From a checkpoint of a small transformer trained on Wikipedia: 24 layers, no biases in attention or MLP.
Each number is 500 + 40 x the weight over its row's rms, rounded and kept within 0 to 999. Layers, rows and columns count from 0. Numbers have three digits each. The size before them is the row's rms in percent of the matrix's.

# layer 9 MLP gate, 1216x448, rms 0.199, rows 830-844, columns 64-127
098:520512517430488548445486455540489569477506499470615424464460456517518509511454561520543485471475499430488525498506491512498621407445481475540487515501445497501487508498520526515515418486527484
099:456482465459473444533582502573438476512531532511507465427547473472547486488428551525499477512518556537486515467450507538555467433473455528474489495450463553474487515513516502451558416463464548
094:495495493538548507412440530475471540541487521589481437423537495522457475452508474567490488505499535452520509538483513521442487474440524562544505513477531540519469528552487542494482573474529573
097:470570483504555467526484524479501548449518516514439508450475528593556507521504524475530454461557519489551437552538507452479509487428526564480557509492532559449488517528474484470496519481417493
096:441521393412451532451528501525489529498488524417456565526552521538519537437518380550515509551582464461468507500565590525545478502461533558445522437519553550493507493470564497424484485467536516
104:499435472461562491498516529493498523451531507484481494584472552554462526583591521495480496541548498527572525491522507448458487550435527572515469529506526434502520569559494514502425514547525497
096:569523430480472545471507520490501490462496546529484427457573510518493524487468460510535503599529555554464504528461500464529576517496557557486479448510528450520499466419441464496473503515507487
096:486490489516455477553505496555492528543524506464467493495481459500453480544517574507488493546517489645449504486524476470546468595511531485496502442486470472467524508565551527479486489443449563
101:535451517513507473483561509548471549472517537560523514495611468453488547519487510557430504531506449513469542521537529498415543500577539458481437516422572595558514565526458432525473465532399515
098:534462483521527536585438466490495511526425452446571587422466477423478450538519496509495507465524476446453502540516450522485546520500500496470571497507534456457506450524505562534472548478609543
101:491477466492554498507507520450506515450507442478459482529436445514458427433497522562498547520676444394474519489489498473503445450447526475549521471422494386489512515524464469505495429491556546
098:455507543548461484490513529512458532543486482456510434543509536487454450458451489487561492453513500468511562528510538487489502472487468504459557514563454486609465502479478461513450485468426537
102:509472463487424472467500537503470450473468455471453528554512432523539524466454457510508557516502464474520469500525521448562443454505438511417498474446519479531446530548468467495453539449512519
091:488511450543468497490538522462520506406530522535514423538415441548560562510420442504575491536558483486427585520542532521576490557497439554482386522540556525540452448504492508449514496483476473
099:513462474478480491537406478573537475524572515504563394535515492465525462455458508495531527467471527496530506450487480485511429553566487457595625572494500474543447520519491483505492480449447510
# layer 9 MLP up, 1216x448, rms 0.202, rows 830-843, columns 64-127
098:539435488493513500523530546483502543521480500469437560541576600473504553486531454433522570454463461510562460467513453490451448501483551494434470495499502527437436460511452514483432560520486502
096:476599516417509538475415531495486533459474443531508480490476583453471434424452496491486477478449503497472475505448445458469491548445485524448485536531561502531475493550500491482488477497555485
095:470560523543487478463528491509490558546561516545567487478452519489464442556497512496487556498464493534501515489444502557461593532460539527546543527521594469483429471497458447485516483489470583
096:574484572562503477470435475478491574499433525552566495566489453603525491499497454482517458437508478564499444486496526413444488512440462531512555523469503544459467534535513532485516490538486518
099:514556484440481521507503507447513478470451495521544512494542527489509563468506445535464525458465430479439472458628532523533542479473476577452478465476512485465515494439508526402504573509505538
102:516466459451509475551480454561499457502499462497448581552467534566475554538553499426480523474510518495545537507596455520491465501551517498615454449523512457559560544556517505465445601526505500
099:503549492497533482495499496482506490444477465566540477496469480550442444553462522462473471519564511473554469525500559536494504487574514515508502442480536395528513483464444478462461517524509480
098:472509477470509522514500585530527505586507449527534567525503543466443471427521482477449469492482460582560493505506499515471531496515461467477438563447503477556548521574470570449540533495432481
103:500565450498528533452531476492523551476523480465424547484463558528472460436512537466564440452498568518502466455527503469477475479533476530541451503526514521548497454550441500369553496519564485
099:499543519517529477517515521483521518630481539447497454555522501490504584493506544459521526542515533530443502550478529476482460568476458515497458592492455562560488515538528430526505450509515555
100:547513537471522498517460514464428540447508518433491435514524502558504545458495465481523475551544503499556420515542540556488496472530523533513505467479560530492528546515568504499514489480509484
104:511518547471494466491503488569458468497482462479491474509474508476493435515488397526495487530464468513496550517475507488488548440510576447559513514535509499523495474477428478468489498468545405
101:481482533540442460575472536470460484416475469538450492483618476473519526484468538525485582511462463608532515500512517500505500476434567523435519467567459531429544542541482469439513516495475511
096:503468505510505522516553548518449459493483450482531466554493464517542550476577514503512533558446513541435537568455466488537510454498476538523428493562476509455452424450556558492544507525567454
# layer 9 MLP down (transposed), 1216x448, rms 0.188, rows 830-843, columns 64-127
101:455432528527473467482534501448481491491429515394576532516526514471514560419456482451469507405506431483566475461408486513524463502556533539563463496511521507534539493514497575541466561482541492
100:520540504536456453491389469442433502502534512526441483441547502457444462523465524468424541500504433520519461510543516516583525527450483507484473454466485529516447481489518562522493474460523506
097:484563557482470438437462532542493494479544510521534558434512446541471472548573570499457464525516511545494480483530491481458486528501518551546492523517586534493451497502529436451491526457499479
100:488449453506502447475426518524564459545557457482500480517453507548561507485515558471533542535568500529492519525572489437493471498448483522495583514487553535592425496538508486500621543556496480
100:451530444465508423501513447477530501516506468533513444515478589489533501407440455499478468484464516517520490512565506453539474510524460459454482516552443498519564515511445501429548510487520524
103:575453542478401519501478490492487516525568445429469489446479446475531492525542513534478485524557477464576475521494543488463507527550516494396560553492465443517458551547579542488403558464573549
099:527545522413473412441463479524502524521441486603531448543522455512528510469487488477445594564496497507527489535526488492473485483588481588521500571592566509496460426497448498545462526539501486
095:386515546520495467424483481507471491445409499525444519500548519511505533474541475497541445451417403466515549620395527528516483523464503511558483518543523513509549526481545553449510520540518459
099:504486470533524447561517533509538463494519572535464468495510506473564537473422438535492506469517436508514484473453611611469467512522542603465482487457513531454484483453500453559532482543491541
102:529568494471456439514574541509507468499440518517494523580453475458531502427567509496455545571474544504540449517536507493502477494533468483452489570469453545564490472527464503527509504517505521
099:523514515596467480444482419485446451536475524497538467416478479474503422481516461511550521507477509567478471500520553480513528512506490474427495520482504536561519524536483520535518458582501459
101:523520474526515426539521476512584480557453492473524520531430505544556551546499481583532559468451487559493491427491530477512536494450442519506536508563475498505497506531457458483505450506530566
103:526515468503500477479545489451524454535479475519501510460477521492484494493489450515604473507536478505455513571574528403510451425513499513445475508478517446526528431501527538433534520486523436
096:511441497552524465521501518497493428458570482543517463471517434579529588463473461449461440505541421599504461483530559496524463452547520533533529481522506512456442520512462485544471471543552525